config = dict(
    n_layer=9,
    d_model=160,
    n_head=5,
    n_kv_head=5,
    head_dim=32,
    d_mlp=768,
    vocab_size=1024,
    activation='gelu',
    norm='layernorm',
    norm_place='pre',
    norm_eps=1e-05,
    positions='alibi',
    qk_norm=False,
    attn_scale=0.177,
    bias='all',
    tie_embeddings=True,
    parallel_block=False,
    init='normal',
    init_std_qkv=0.0306,
    init_std_o=0.0,
    init_std_up=0.0306,
    init_std_down=0.0,
    optimizer='ademamix',
    lr=0.000608,
    lr_mult_up=1.31,
    beta1=0.9,
    lr_head=0.0059,
    warmup_steps=240,
    schedule='wsd',
    decay_fraction=0.753,
    decay_shape='cos',
    final_lr_fraction=0.0,
    batch_tokens=[16384, 32768, 49152],
    seq_len=1024,
    doc_mask=True,
    train_tokens=155100000,
    steps=4857,
    dataset='wikipedia_en',
)
Each number is 500 + 40 x the weight over its row's rms, rounded and kept within 0 to 999. Layers, rows and columns count from 0. Numbers have three digits each. The size before them is the row's rms in percent of the matrix's.

# layer 3 attention query, 160x160, rms 0.0811, rows 0-159, columns 80-119
109:512493550605497475491528516528445612486470515471460561517500530509517461446516528529557519509550512552478550465501492461
100:543511476501518479525453463512488536422482573524485483431471563492541478503474457524452610522430527516459570478507547495
111:503468551519497575528531519504514497508479522549478549541527453493479532524436528473480488463498574441511518500599531483
105:479536430468465508547575407501545549462482496486497509561508521531499568481468504543489497499488510597520460501504459501
121:440504482498457528500523435480464472537562480475463531520486539483498460479433517489467547490493440482558507459566523466
117:456518430534447510564519438496484525483535496449504468518486533484512538478486474513467472523490562484503546455502461460
112:508584519468512516489529425471457513504486503461505506556463523499583546526484537480538510513480549465557523437526433551
111:416537506482471563446503494500496446478523481540539470555476450534524482543480458486484510488523512425444487540525454488
111:489489418460490487499468484522546470480516554533530461514551554474527485510490474557463528502476514475539600435533547445
102:430537540496502522559504471538529506522553431533515525515506509507509457482538475530432457482448491480544462492429446495
120:523435513530513502567617588452491582490519534506466515492537486532527561472432500511492520507519579582504488514481533495
116:523547453426494456446579423526518403526493494495520449546482541507503486465518509466480532574517465551529482486491494515
115:515618541460531544489444541499511449500552558522419438467461436503519457550512498485515550556445507483460489489468463447
103:565525543462508491465512469482535483467482410526608502540487451516442505534517480441468498577554465517462439538537473520
116:477544541506482461499503475559516460523491491488540498444477532505484574496520545503465473430506446488530511578554544516
111:434510554519536469507534526461461455523517493481496471566498406469501520626518510476489475517515532539526447469480452529
110:451618545517515497471479508503499499477469550503513505504487496491449610486495513448510554545474504455545474526526472536
099:526480523582482503532505531535609524505500520520455496487481444435512514458572539480471483511442537510471471528488454571
124:497489470496514496543536590534536495514496532514477458467523474514473609537486470478483469453460475583508524570476470514
122:478486552526512521542446506451506533542511446502510571502501407482509436559520437456529431486529496497544543492412501429
116:512510565568487483534464549486442509531480498518448556446530484539494507491432565528545514459532477525435469516523550464
109:552495516537509545474461519543484565465509516482409547534483446510561504450548582532544475499512486470469508458502502530
117:547572491499511485513436427477588469446491475494499482583496423520469469460509536498524521561467510530528464487455464442
106:499543561468455498515525440557540534454492507509484531545498548511550540424535571519487571513517475538535452481618497547
121:556459501535528477475570453465485542450464460500451475513523441498549439592557447469455503498502515507459507464472511532
107:449489451466433467541429489490484468543483489536507514526481508527510549503568518496492408530517527472565505515444442458
120:460536538476486478468500525523525465563530485529435519524454476528609456488561527472518431576459524557562460506446470473
129:445500495479512505411495467532434442528533453543517464516509433486504466497534493508451544452507463413504523534552434493
124:516553517486586443496557469466479464489458478502567541545504568505556566468455515525358440487547516513464449483533518520
119:558458557526519516565419558525568530447488533502467535521545508547561508523480459470519534546461516523543458449444501449
107:474528527505527501489505463510528453593488430491507518520443506587515456495486490475463434508442530512454416556493424444
109:447484480490498523484558500558542501504479475533468506494520419569527505469567451492585470457443543495535482496490515487
080:493475532453539566524551527526514500444535567510481508549490447527570488513529535518406516533492454478495457493504515548
072:440402446475507483402517476519505547484455500523559496566502481518562455548477463581575497550467488516537512509511444488
070:479494434539477524459485522545506494515532476459540437525506611499519479536504516486524525447481468503537551431488521493
061:499524590561489541500404477491517535441516466488490417487492519512471488501497523451525534519417482494485474532490467491
071:478530499503463461443487533465471539512419519502507502518497504505443539484543464515543476536504597486513530508501467455
071:501531503483509489475470474427476504516474502521531503442513503488450532591505491530509444545524529463465575495485470569
069:464458549466526568547598531473574569523621522473504505498538517511520469503509474491524486614506495586443531516430492430
070:497464456480546487419510527474445556461522539530467472543580504502516503451491537441478524567541550482441411520483538550
070:550461491492424512508456461494525537458428432519476535486457457453513505510568441525480516491485423501513515489501539468
076:521556469447544511440393510523551507543534442436501505460545493491550525419457542540509458506481539485463474446527463490
071:460494512472433464563558495550562489496451412535509521459464470499488523431549463579540514506462447456538527449529505500
071:543536521547453452527396463533487588463552472492540545497501463460468485517474447508457447521472433532461527434553563521
071:559493492468464528490459429443469526518493481484494549483481534481470452514532532458525467463517556507478523497476533459
071:528563542444501512511445483532414529456529478530484473498483534531485528444469459574545510559478390463501508475491452482
065:446589485466491518473496487512516480437503496519474551493504606514472513539498489492443534467482490534490531483467477441
067:556496459447480508506517509436562534543493469467488533576540458502571557456453506506521548579456509509598468446445463496
076:509465446498503517485534520476459533488518551461477511506495487488528495492506458561538541460509508509556537475523521446
071:500460532530549516424493528448478581474467530501478534499501516500600514508480509513489552508441423494531493461564507570
072:479462508580528542448498519462513544449554545508567494582523484508509475455516489530481568551480435458523481465470485505
071:453493532538503481569538513539417605490496521496573496499482574519487508449482463512513487567568445519605438498478523522
065:493458487501454504541504509515523489446503555506465496459535505502528527454508530583416548479489496429479515424564538516
067:459458491457493474541530487494488508493557536550521459463462555530476574543510479466518525585514495542432450547489521470
072:468435489524565464498527577432450463481418471475466441512543439488491534613507487462624528531534592515474505506526456515
074:571595436481496457491543468540454541493568572550519528547497569505449515509536457487497487497484376447482519524467479500
072:500421494521506549485416538526497548460528435465487530512485487533536466516523445529504469538576425492480420484488518404
069:414561470451529553462524543555552480422586525513574467557490492476481510546488446512424507426433432461514499561487491510
063:464540525543487500499529545556466503503527460524568484473524474539536460515512516451479481447482569531455528446541501478
078:519465558563512517598529538513494538496450499511473549394477478507416524508491548596535466501513429473504509542524544456
068:533573553505512512539463466568556503529520486472503529431503487504421545430416481508507477459476453443520491500572499499
070:531488461486567493457526578476473472464480582465494491506526492471548462504522537457524514547533523490545462488545507459
070:557491460559477507482465501530553489524446556514419484439467473585463451561482508443547507457498509501487533542546542488
073:572477445500515465492499517407524526521493495501540494508528507444478530448478463551499520491529495494581497483491537513
085:520541475458490460558488528477583554514454464498437443441533444458477482523505461527507526411516519444498513512498526485
069:510516477433549479495485503470519519459450552453421455471543485516545466487529588549501498493504504423420407418481516580
079:517486496480462496528498477439519530544447515456483547447459514529594567503548571471546493509580510456541456561542468414
066:460467544550535570498438484505521456474505451557513511498520552503551487535576504534482524514467405523433527470493531543
063:402507457450495520592566456513520554588495509580481544443503505497547498474425512603475513500518454460456510492474498525
075:507470507533456559521456528583505454484517516490522471586505502516427407497461435541485434510431457520450512497470526529
070:530488491482551509546442532477472539484512430435384503467515458452606503441518564505484474539577419459431435510487480453
067:472528460451507518505549445477459492500477496610516517387496480498426505458422472445450573497534550527534464498417468516
073:543525528481435490533607468501543469473514475458469488503486455513473514492489525509509502466528472477550496517538517465
066:523471515535424551506518440543485455551455557517592527549392528558460489560522451493531470532470511523535606548524470484
069:556487460565478532496454476595449441517472463503530461550487532527456449531517371533511430465434511544490575473489522523
061:460519544495450469492563538476482460484535516512532522508463481540458525506417499383527520550498498520536528562484508465
076:520496514472432505547502473495459514529475481459499508452413474529564599541542551422580497523560488501551515544550475422
065:473589525497526526532514488422577498526495516532416479481526444474577448484473630497529523515493419562497433535544547537
072:455533516518537557499510490491454519523530492561411463514534505487428446488479502504452560413492435438398542540418522564
080:501458510561427590513396475541481466526483511459475516551432576582535519537500535452537431566458426526453514552527477489
064:541403478571437509522529429480460457484543525494586490529431482553508573525502485413515484544474590513565513527498478461
062:524488519509491503452494492431497553565468543504471521493457535565522564529490593416539504520539439495532452551471479477
065:496544510432480451517540499475481492492506501528538466477518418473442492492473504474494540436495529507522526481481506562
067:509553433597465538501463478520496547504463467465436459527476545454516478530509406541551522426538482517515533488491519494
065:584461467582550528528429513523471491500514451534437499476542531478470402477532459504497456455502430443437468575525520444
063:499515483480437431501588485500558477527456541460532523463436470510554614463459485471496522564531625553598466476563511484
069:505536537550555462468509507435528616545469517481453468498519540484534586550501521533532551472519508506534543578443487454
066:581571551475444515522496489488476553478446502472546472453440516506544608510521498456530538505568457521515504503486515519
066:603535530441479494564511501528507481539501482406451459442479449511537536538513552458562462510542451516529441551539526421
057:509524491426592538470475500510500526456465505561548444482542477482529427468533519552554564405445528496433458443455485540
065:541586495468493507526469499484540453529425459476504510474518521500618555487577552473514446489526479496503428473571516441
069:507426522514461533494537497426542506507500541498536470506434470571530516541521614492599474591517500506503470516519522475
068:567446486563453493469455507523519417505547506457525527561490568562469493503492426466543431541455532512551520510560531434
067:487548495538485481543493547520522471510422429480476498457506506467487499433597465524520536433532578515449504477614538427
067:534471513485490593449524492474466472539504439492539516492447584512541526459490511474487466536566493440483359460550500408
068:450534528449511475502509476478504462517504549540484568480521478502507499463490524506456489574486490546491578457515447591
120:506447524508538451483469480424438530526479497493485541442517515473497428456520558474545517536495441520471460521518508513
132:574443538459480439558486469477489489491478464543527515504622534480462468501509538454532574503494451496498400445369535516
131:530507584505494521573488536455503543513459456547444511449528522467449490501470463468473520496537455526464439520430569463
127:497499423462505490465459551460544473484507498505566499490557582424473487502579469469559495493494449496513439550467514491
128:552474563525554428503476504512453460513450491437418426449461526521463521535490452470538499491484523495470486495447486535
133:468456495529478484504452421545523536491553456524470453468486527443548506521465525437489450555550481452540505456519486499
130:498547558553498460530529485585516559495475504551436467475486505527507477520591523533465415519477467491469539468553593543
137:506510445454569465476561489533437481448536453487506482499519506401486473538541503435544534567477493463547504490455517527
131:500427468474503442502458465434471438614521455490543572546468498541459461443516491493545590510477494510474423501479434562
136:579424475390519490498477460509440491491454549535504462486568488486477554470477540473552555508458479434522482495503563574
137:505559496501527524497495515463471523493503569477461536519459528463443486474463522528431493538513489420494490502518519515
127:502519452493480490441498485451524423435456526491477525502529533445489507500519483541420516463464464520489488523508438532
119:522516482510471455492436551464462501476466545521486549455468547478512507453594538500448495523501500450487512538503488495
126:479527434483495483415574453516542455533507532464515533581515532463558468449433464544453517503505488466459502454549433536
142:525504516570508486527508460497396486433481465448422542474400463492479471488494543460519546527496522517464539495484518437
138:548516551489524458483467442584549486527483484469560424538529475454475445462507433509492497468424437445539544441567535528
145:446503485509475566501438535482443548454521538473505481453473463489451602520511530464478522471400495480509507446507507535
121:429492471519458451519499446454530510529536483543420585512478507472554477481526462587481508480442455515452497474583447546
110:551503470405468540454483530485531520480421544552522508481544480485467480508513549478492471613548461489470432483495552502
121:475527541463483551583497491496566470491414455429481489407446497538517508520520421522499499448502458553454474443433501602
116:492453454479448556490449432484522502521450460514515623513471563466469505482521502503496564498482459513530442506418525487
133:523494478510430485496530502494544480434452433514518600545516526500554545564524541523504487551539492518481482467439546435
137:540475476525500440465552533536439480565458562519515518532504468464445504463554447562511518450461552494414442529499549525
142:558561549543483543522473500452472440520474512529510485506513420557479516516482497569416436506526543499493518504476419478
121:473556501474513474520550525522595523468502498512478508433524603515463474517503492459476473473476451572475403501499461600
134:544528502481530447521525533468487457479482528511449512498497549455501555543539433537445521461457520452477478478476528492
142:461496528457483478587537527539537504441525498508556504479550507569423555520450520439530543474430441529580468479477501486
105:458503523540520560488496517446474488551494462381557467476496489487499506536496453484440519487509494521533535433465431456
128:540514551529481572530559552456490523567487502500471492515489483562469470480489506494499471417592528561456494552452457509
134:478483548557519502536515529540505489568536432433533422547505451477437559570497424514541467462392466515495535424524540485
137:432582521511503545541547521465506526394560556484424463408505464494538514565515549561482451495505530490501575435495491531
112:520519494517529441429550503511467453444483511433488510540526568457531521493553417488491548494438492500501553505524500564
108:473522564475499534562558557433502541432523541481420482395486557527464540548449506435495504470559505516525489483465488499
111:495471408468467496450391468428511499482526569563494582490504545461537484436595562514457538535531459457525468543512452537
100:479483536462520517506443433490537530537547495528492452505513495546554476463459528461513489538462444501560534471573499555
073:451565510562443529540500493457548487494490518441440577487414475573512482425520516580410486485465506606440519485528436516
105:491510479593452577452494499523476493418528499529496480530508489459507524533505506559425489542516555455485578507482546415
124:524460508500501457546465495475500531527505443484488525463507529477468450521519529464589547583524431507510507485455544450
091:448541485488572469466551490557545546440585490496547409519594533445514441518503510488530432492482502457537483489591521520
099:422423466516485570501458520480521526534576536440549489518480437564506503493431493506512513501521560529509500495529453417
103:480453505511527454488500483429453454477543474411464520462484498534492497535433527442548539539542539529528507459450448524
115:478500478522509518495500468488527501501535463445464512487459515460620472542515462562497449506502520510451547474566470451
101:450502531513446592540478431483560555446501475564465570424500532505551478484468562522446491535557458489485441478467464520
091:438503483487483526509525576481586562425561533553530501425607553472480536540492481482463490493521470524488441504486461528
088:494547509500532571521493518476479508573482585414457496474502476482459455464483501589440541463408519449442514414536501544
106:506537537534542525562499510497488522470530572529437463486462459551502545537439545521453456536572542467529547508514498471
107:452513422473486459502524485488542459431528515512520497531525508470535559575511476537434521536422463471518488416505470576
094:492516489446481495486599493525575512499481505581523555510545516541497469522467534500541497533540511491491525487491530548
111:524493493513484520450483537426464528612525551545497471560506452500485533479464546534473451519549532452485498497573465470
090:486532477408479466449518539523615528517528518523493486454465523508513503543523420489521427498571520523502488531586461565
095:520547520481479564517508509467597508462446471462559511495512480493520522557454484490464491538560507573523496520429496408
110:480439456514558461418455448525530476518493455492495528520504558448531452476432495430534558512501461479459429510544502492
113:450460526537493477531458510548536528542493420479538467511490441571501574539561471496536519483437479541512525480500529484
113:525496533483538446557491488485506473524466506489510457500526485471430538498489449504466478448404447479515444428538511511
078:434536446600519536494515470607486543473561464450461515557385462504549491527478511487494477499454529493502562466600500467
110:500474454433471470460470490548461570492542515497641497495497485414483507494497582444542560524465467458562457504548594487
114:455561452541510517473508580499545499496477541483440539525459589476511514461505420504440500493471520466473530546517501454
128:501520530498467493505510514501492498426517554540517499494509457586529499460501537552478489507472568537475576506589484502
093:502463424472527461437470534459489495462505536485436476482485527464554533489565490482499520493487546485501536530547492556
104:544432476455477473485458466490481450569511513572503524548535518537551458467456489509542552504503476461499456565477490499
095:548430439427484538527489515442491428522485468541598555572568497466471523540490484510476556471473485492571451552445504437
110:495450454485476477511553543483410530500481514491483587529505511449429578514507464513556583501421483499482440459498576481
101:538503526483527428412566530429507438555494538530494538569572533457517470482565490579462523517529495536405454484465474535
103:449501503564483497510536530472535497544544463500528567517470536547463455457511486533504513455534502586478453592465411484